{
  "num_hidden_layers": 15,
  "hidden_size": 224,
  "num_attention_heads": 7,
  "num_key_value_heads": 7,
  "head_dim": 32,
  "intermediate_size": 896,
  "vocab_size": 3831,
  "hidden_act": "gelu",
  "norm": "layernorm",
  "norm_place": "pre",
  "norm_eps": 1e-05,
  "positions": "rope",
  "rope_theta": 19200.0,
  "rope_fraction": 0.25,
  "qk_norm": false,
  "attn_scale": 0.177,
  "bias": "all",
  "tie_word_embeddings": false,
  "parallel_block": true,
  "init": "uniform",
  "init_std_qkv": 0.019,
  "init_std_o": 0.0,
  "init_std_up": 0.019,
  "init_std_down": 0.0,
  "optimizer": "cautious_adamw",
  "learning_rate": 0.00166,
  "lr_mult_qkv": 0.4,
  "lr_mult_up": 0.974,
  "beta1": 0.95,
  "beta2": 0.99,
  "lr_head": 0.00907,
  "max_grad_norm": 2.0,
  "warmup_steps": 223,
  "schedule": "wsd",
  "decay_fraction": 0.724,
  "decay_shape": "pow",
  "final_lr_fraction": 0.0,
  "batch_tokens": 131072,
  "max_seq_len": 1024,
  "doc_mask": true,
  "train_tokens": 788200000,
  "max_steps": 6014,
  "dataset": "wikipedia_en"
}
Each number is 128 + 24 x the weight over its row's rms, rounded and kept within 0 to 255. Layers, rows and columns count from 0. The size above them is the row's rms in percent of the matrix's.

# layer 11 attention query, 224x224, rms 0.0358, rows 0-27, columns 168-223
size [ 58  73 108 108  60  94  78  92 103 102 105 103 101  97 106  97  94 105 102  99 106 102 101 106 102 110  96 103]
[[135 131 153 103  90 123 133 120 134  98 169 134 103 149 103 154  83 114 115 154 157 138 114 109 118 128 123 164 117 116  90 139 156 155  89 146 124 109 189 141 122 113 122 108 118 147 143 135 161 150  90 149  99 153 122 125]
 [120 107 154 137 177 104  98 151  88 123 104 122 113  43  90 132 192 144 112 113 126 120 121 145 107 145  93 106 117 109 160 157  76 118 127 131 132 117 149 139 140 134 137 110 157 156 125  98 150  67 163 168 106 129 143 134]
 [118 140 106 117 111 144 106 125 171 101  93  73 136 143 157 137 144 146 106 138 150 115 149 101 146 170 120 112 116 108 128 137 130 113 136 125 123 109 138 146  86 193 130 129 106  85 140 134  81 126 157 151 148 130  89 146]
 [163 126 149 192 152 115 162 132  87 147 154 174 135  88  96  97 130 112 119 133 121 149 152 151  96 116 146 129 100 147 165 151 130 148  97 144 159 136 143 101 181  56  97 151 131 162 142 112 178 133 128  94  98 135 135 122]
 [101 146 126 168 138  74 137 152 137 132 133 136 135 156  80 101 134 131 159 140 116 129 117 172 131 113 122 204 140 140 129 151 104 165 154  94 179 123 117 151 127 103 110 128 111 152 100 110 136 112 112 123  93 189 135 116]
 [135 152 107 104 102 156 127 126 183  95 114  96 162 167 122 134 123 130  90 145 137 135 148  72 121 148 156 108 132 120 103 131 143 137 113 153 148 126 101 123  91 159 125 155  76  82 154 163 109 143 149 131 127 119  86 124]
 [148 158 118 112 108 165 131 110 186 111 116  93 162 141 144 118 137 151 101 159 145  94 154 101 177 161 119 141 130 134 107 136 172 124 103 153 102 126 127 126  77 198 135 136  99 104 129 163 102 124 141 161 137 120  95 124]
 [148 122 162 146 170 116 171 146 102 187 133 116 120  85  89 123  81 143 131 127 114  98 134 166 114 111 124 120 158 161 121 118 111 159 142 118 136 152 115  99 134 130 136 161 151 134 101  94  96 177 104 114 127 146 139 135]
 [117 115 150 127 151 125 133 113 124 130 118 152 140  75 112 144 113 138  75 119 144  83  94 129 106 166 146 108 162 154 167 109  93 120 169 130 107 131 185  87 135 165 137 129  86 142  99 132 125 104 135 169  99 102 115 173]
 [127 127 130  93 132 133 161  97 135  71 183 136  90 137 122 121 130 125 109  83 135 183 149 127 122 156 146 133 113 165 141 123 160  98 137 138 188  84 146  91 129 106 117 113 105 128 110 138  91 130 132 152 133 140 109 138]
 [120 132  65 159 135 155 138 111 129 149 105 136 172 128  80  96  68 128  71 122  99  61 155 128 163 151 122  86 120 168 112 117 128 113 126 114 105 115 194 162 160 170 144 147 164 140 141  97  79 144 125 142 153 132 142 130]
 [115 120 118 163 129 142  91 137 131 120 120  94 125 105 102 124 174 126 147 132 116  90 106  78 159 153 139 109 106 123 110 120 118 110 124 142 111 136 134 149  66 159 112  89 143 138 150 143  73 138 123  80 174 183 141 124]
 [147 156 113 113  62 145 145 150 147 103 133 116 155 128 122 102 175 143 144 162 166 131  52  83 147 137 192  89 123 180 144  94 115  88 167 135  99 135 103 162 146 119 160  95 142  91 143 142 161 165 100 116 125 125 127 159]
 [ 90 101 125 146 105 116 144 109 124 156 130 132  61 155 161 150 151 126 126 111 129 162 135 112 133  99 169 166 141 105 166 150 123 170 144 142 121 117 111 139 171 113  97 105 119 137 122  89 153  68 103 140 123 122 126 122]
 [141 115 113 129 139 118 107 144 129  99  96 162 141 119 162 111 141 157 134  99 137 140 125 135 143 119 202 157 115 100 163 132 141 137 141 105  93 127 104 150 142 167 112 105 144 126 166  86 124 148 177 138 162  89 128 139]
 [107 158 134 137  87 148 125 149 139 115 139 121 173  49 149 125 115 150 111 126 156  80 156 145 127 114 130 140 128 154 139 150 139 147  98 154  87 178 128  88 150 104 131 108 156 146 103 146 187 113 111 151 128 125 178 121]
 [114 146 111 155 124  78 157 130 155 151 115 108 174 173 138  97 110 113 119 145 100 102 137 111 103 127 107 144 103 156 148 142 111 154 153 119 137 135 121 158 140 124 152 113  86 151 113 144 130  83 102 142 131 143 114  98]
 [ 99 141 128 112 164 145 142 107 103 137 147 173 128 171 106 124  88 144 122 119 160 156  94 141 146 122 162 145 112 151 156  87 147 135 150 165 118 148 104 146 127 107 117 133 119 116 105 142 177 104 171 145 125 136 137 133]
 [111 157 133 158 184 114 139 142 143 103 138 129 145 101  93 112  91 148 144  97 136  75 130 109 129 159 140 110 139 118 133 109 130 143 129  88 156  96  89 147  97 116 135 144 123  87 121 110 132 155 131 108 125 101 135 118]
 [125 104 149 155 145 150 123 160 150  89  81 151 123 107 144 137 187 149 141 124 109 137  99 119 164 163  83 134 131 138 155 151 139 145 147 101 118 150 110 130 124 159 152 179 128 117 136  91 160 118 118 142 151 148 145 127]
 [148 121 113 149 159 142 109  88 138 131  68 105 122 133 131 125 171 113 124 133 119 149 116 102 144  76 127 106 126 121 138 112 152 108 131 110 106 111 151 182 121 138 144 148 119 121 133 144 169 133 178 135 127 136 103  91]
 [124 128 121 159 125 136 123 151  92 134  94 155 126 127 121 107 159 116 113 108  86 159  99 150  83 161 103 170  74 130 105 104 124 123 132 136 129 145 123 150 147 124 152 123 124 129 171 154 164 120 126 130 155 133 126  86]
 [121 115 120  90 144 119 100 111 143  99 120 153 136 141 137 135 106 138 107 124 104  92 129 132 110 112 102 114 129  97 139 129 141  97 123 124 138 122  63  76 109 176 117 135 127 155 142 129 136 130 159 166 124 131 117 143]
 [135 102 118 129 123 120 143 117 127 172 132 115 152 132 179 135 148 103 150 119  94 175  98 137 153 133 105 148 125 140 116  94 145 142 191 107  93 123 101 105  93 128 167 106 133 114 157 159 156 117 102 171 127 130 137 130]
 [109 131 145 140 154 105 137 156 134 140 154 165  99 145 141 170 115 124  95 155 119 129 142 102 133 104 132 138  74 114 136 154 146 146 104 100 109 119  95  97  99 160 122 185 128 123 114 109  86 127 148 174 180 136  92 148]
 [133  84  83 125 119 175 137 109 127 148 135  65 127 145 118 194  92 118 107 108 127 151 107 141 137  81  94 166 113 108 119 115 145 122 113 116 109 128 120 157 125 164  83 157  95 116 116 133 133 134 150 171 121 105 117 132]
 [ 93 109 133 166 142  96 126 156 131 139 160 158 163 147 112 113 129 128  88 131 135 132  99 138 116 123 103 124 110 139 132 134  95  86 117 102 118 144 137  93 139 120 132 158 142 164 160  84 114 127 104 101 170 138 136  85]
 [115 146 140 132 135  85 171 105 115 130 123 157 172 101 104 151 154 157 164 135 131 118 124 126 148 106 119 113 135  79 173 118 192 148 106 114  96 135 133 148 166 113 186 131 142 158  95 118 142 137 128 146 133 107 131 111]]
# layer 11 attention key, 224x224, rms 0.0334, rows 0-27, columns 168-223
size [ 54  64  88  76  73  85  74  90 110 102 102 114 103 104 114 104  98 114 103 102 110 101 101 101 104 105  95 103]
[[108 148 141 157 117 124 108 163 106 169 131 149 144 132  99 106 138 155 171 162 133  93 139 151 143 104 100 150 113 148 181 136 130 129 124 125 163 116  61 145 110 136  96 106  82 111 112  98  66 130 104 112 104 119 167 139]
 [126  72 159 128  71  97 162 126  88 126 122 126 137 163 104 161 134 114 155 114 102  96 110 131  84 112 146 164 125 107 152  92  95 155 106 108 147 127 147 146 149 122  64 132 137 129 117  91 118 161 122 110 125 118 142 154]
 [116 127 105 122 168 146  93 129 131  98 134 155 133 115 134 123 169 150 139 143 108 157 150 142 160 155 111 100 137 114 135 182 153 100 116 171  80 142 113 111  94 185 131 126 117 159 120 129 134 109 139 132 139 140 132  94]
 [161 150 125 157  83 149 147 128 108 127 162 155 114 104 161 137 126 122 138 127 125 145 146 134 137 127 171 107  93 170 127 118 117 148 145 135 104 140 115 134 136  70 121 135 111 130 138 155 168 134 136 100 147 125 152 109]
 [135 156  97 104 111 137  80 129 136 152 139 118 115  80 153 108 166 142 103 137 160 141 113 116 148 119 120 114 111 114 132  90 137 110 139 117 106 141 124 152 150 140 173 146 122 133 159 153 108  73 143 109 130 107 127 129]
 [119 136 120 126 119 132  90 133 160 113 123 154  99 117 133  95 165 183 119 109 109 130 143 117 139 170  82 126 139 102 159 154 171 125 140 141  90 132 117 116 129 106 134 117  95 164 115 119 122 112 120 132 104 141 137 134]
 [118 109 113 114  84 127 128 136  96  99 147  81  98 115 122 152 143  90 135 127 133 102 120 150 122 112 154  75 104 172 124  84  89 151 179 119 154 137 110 137 139  93 170 145 120 156 111 137 124 154 124  86 155 141 121 142]
 [134 116 144 169 144 135 138 152 125 133 147 168 116 137 166 167 105 163 132 107 126 154 157 183 119 104 108 131 130 113 149 147 128  88 127  84 100  96 144 147  99 163 162 150 118 132 130 133 148 117 125 129 132 100 135 146]
 [141 103 130 140 136 129 158 135 136 128 132 139 118  91 137 139  79  94 126 107 169 100 147 108 123 172 175 114 151  89 190 130 144 114  90 131 155  92 153 117 121 109 132 112 134 109  91 113 140 102 160 139 118 119 110 192]
 [154 130 134 114 115 155 125 120 137 112 128 128 116 114 145 100 119 125 111  97 139 163 156 110 143 152 151  95 136 145 142 115 137 130 110 120 149 137 127 130 129  91 146 140 139 143 127 120 114 186 108 108 160  92 122 106]
 [ 95 111 136 134 139 110 122 130  93 123 121  90 167 109 137  88  93 136 114 136  56  94 124 131 145 148  75 180 110 133 114 139  99 110 148 133 148 120 156 124 107 149 117 122 162 132 135 124 109 116 162 108 135 160 151 110]
 [ 93 124 101 171 141 140 112 134 115 130 117 128 134 122  89 140 109 151 134 133 122 117  97 105 130 185 115 118 117 147 117 148 124 126 125 124 113 135 145 135  76 175 150 137 140 110 123 154  95 116 100  99 137 180 170 132]
 [135 163 117 139  73 143 113 155 154  97 138 103 128 131 169 149 153 145 111 112 155 123 119 144 135 128 162 122 117 132 149 120  92 122 153 101  92 142 135 131 135 118 151 111 106 145 167 152 146 201 132 131 155 107 186 111]
 [ 75 137 140 144 107 164 121 144 102 152 125 117  95 136 115 126 137  98 135 110  74 141 149 134 130 113 142 132 141 106 141 147 160 127 123 173 160  77 123 125 164 120  80 122 129 134 106 121 120  95 105 152 106 110 155 143]
 [130 103 135 118 119 136 115 136 146  98 102 149 142 114 175 132  93 124 139 126 122 138 108 125 141 131 162 138 105 122 100 122 157 128 135 136  72 129 141 144 139 142 143  87 137 158 181  85 135 142 141 129 141 135 105 129]
 [ 51  78 141 129  98 152 109 144 120 106 105 122 125 103  92 127 131 153 123 105 147  92 144 154 151 152 153 151 136 130 146 128 131 120 122 114 105 145 164 141 148 119 100 145 125 153 173 164 114 120  97 156 132 163 149 157]
 [ 89 125 108 117 111 115 128 124 135 136 134 109 150 156 144  95 139 109 111 148 113 136 152 133 159 148 135 119 117 102 107 125 150 109 119 152 156 136 144 148 103  81 137 152 114 130  80 142  97 154 114 129 143 150 121 117]
 [ 76 138 159 100 161 137 121 124 105 125 153 157 116 136 104  98 155 107 125 101 172 169 115 134 117 122 139 176 148 120 191 138 136 135 174 101 136 142 119 132 163 115  94 128 134  83 116 100 165 101 134 124 130 116 106 121]
 [ 74 134 132 128 146  89 111 133 139 119 156 102 180 130 108 114  97 148 136 113 142  63 152 132 135 157 102 122 142 141 168 155 138 119  82 117 121 101 101 124 120 148 147 120 106 104 106 138 109 125 119 117 106 131 122 117]
 [143 125 115 114 153 142 128 139 115 105  98 115 156 158  80 118 127 140 139 153  85 135 130 163 139 187  95 140 156 123 145 136 150  94 101  87  97  97 139 123 110 135 152 121 132 121  83 126 158 120 120 154 142 124 126 156]
 [186  82 111 140 167 129 142 130 127 125  79 115 129 173 137 106 140 122 160 144 136  96 125  91 118 101 110 144 162 151 106 123 144 103 140 122  95 108 165 124 127 105 117 108 130  89 114 150 149 165 150 115 116 150  86  40]
 [103 129 124 181  99 152 122 155 133 130  94 133 135 153 127 135 167 134 150 110 122 148 133 119 149 191  93 100  88 109 142 152 174 131 117 140 145 146 144 148 150 102 182 104 134  76 145  94 141  62 124 110 132 130 145  93]
 [114 106 136 117  85 148 130 111 136 152 180 156  97 135 119 130 111 168 150 103 130 115 109  88 125 141 128 120 121  91 116 124 114 126 125 126 128 112  89 120  87 102 162 135 103 110 155  79 162 115 164 147 141 123 113 140]
 [135 131 132 105 133 130 149  96 107  85 149 158 144 122 156 141 146 173 171 157 101 140 120 116 118 140  97 134 153 126 162  73 140 166 139 143  98 108  40 126 126 123 115 123 133  98  79  92 124 143 151 185  92  92 171 160]
 [104 161 123  94 145 145 136 149 135 136 116 114 139 152 138 166  71 144  96 130 128 168 121  97 118  86 170 148 145 108 122  97  85 131 152 117 109 100 128 111 138 174 121 143 100 133 132 131 146  75 133 141 152 101  88 144]
 [133  93 128  84  86 148 118 134 130 111 134 121  70 172 116 165  92 134 115 124 120 171 129 175 151  95  83 133 144 102  82 120 145 142 135  92  85 127 113 125 110 186 108 140  79 116 142 143 130 123 125 180 128  85 127 121]
 [ 95 167 180 119 139  91 107 138 105 147 144 116 119  85 107 113 195 136 134 107 111 147 104 111 113 122 123 139 125 122 143 137 109  97 139 135 149 103  92 114 154 117 122 135 119 129 131 130 156  80 154  88 139 153 150 127]
 [112 192 135 101 110 120 111 125 126 148  88 116 131 102 100 121 163 134 133 120 157 101 142  83 127 132  94 159 154 112 148 168 150 170 104 137 115 104 138 136  94  97 159 105  93 133 108  89 121 140 131  85  95 109 148 148]]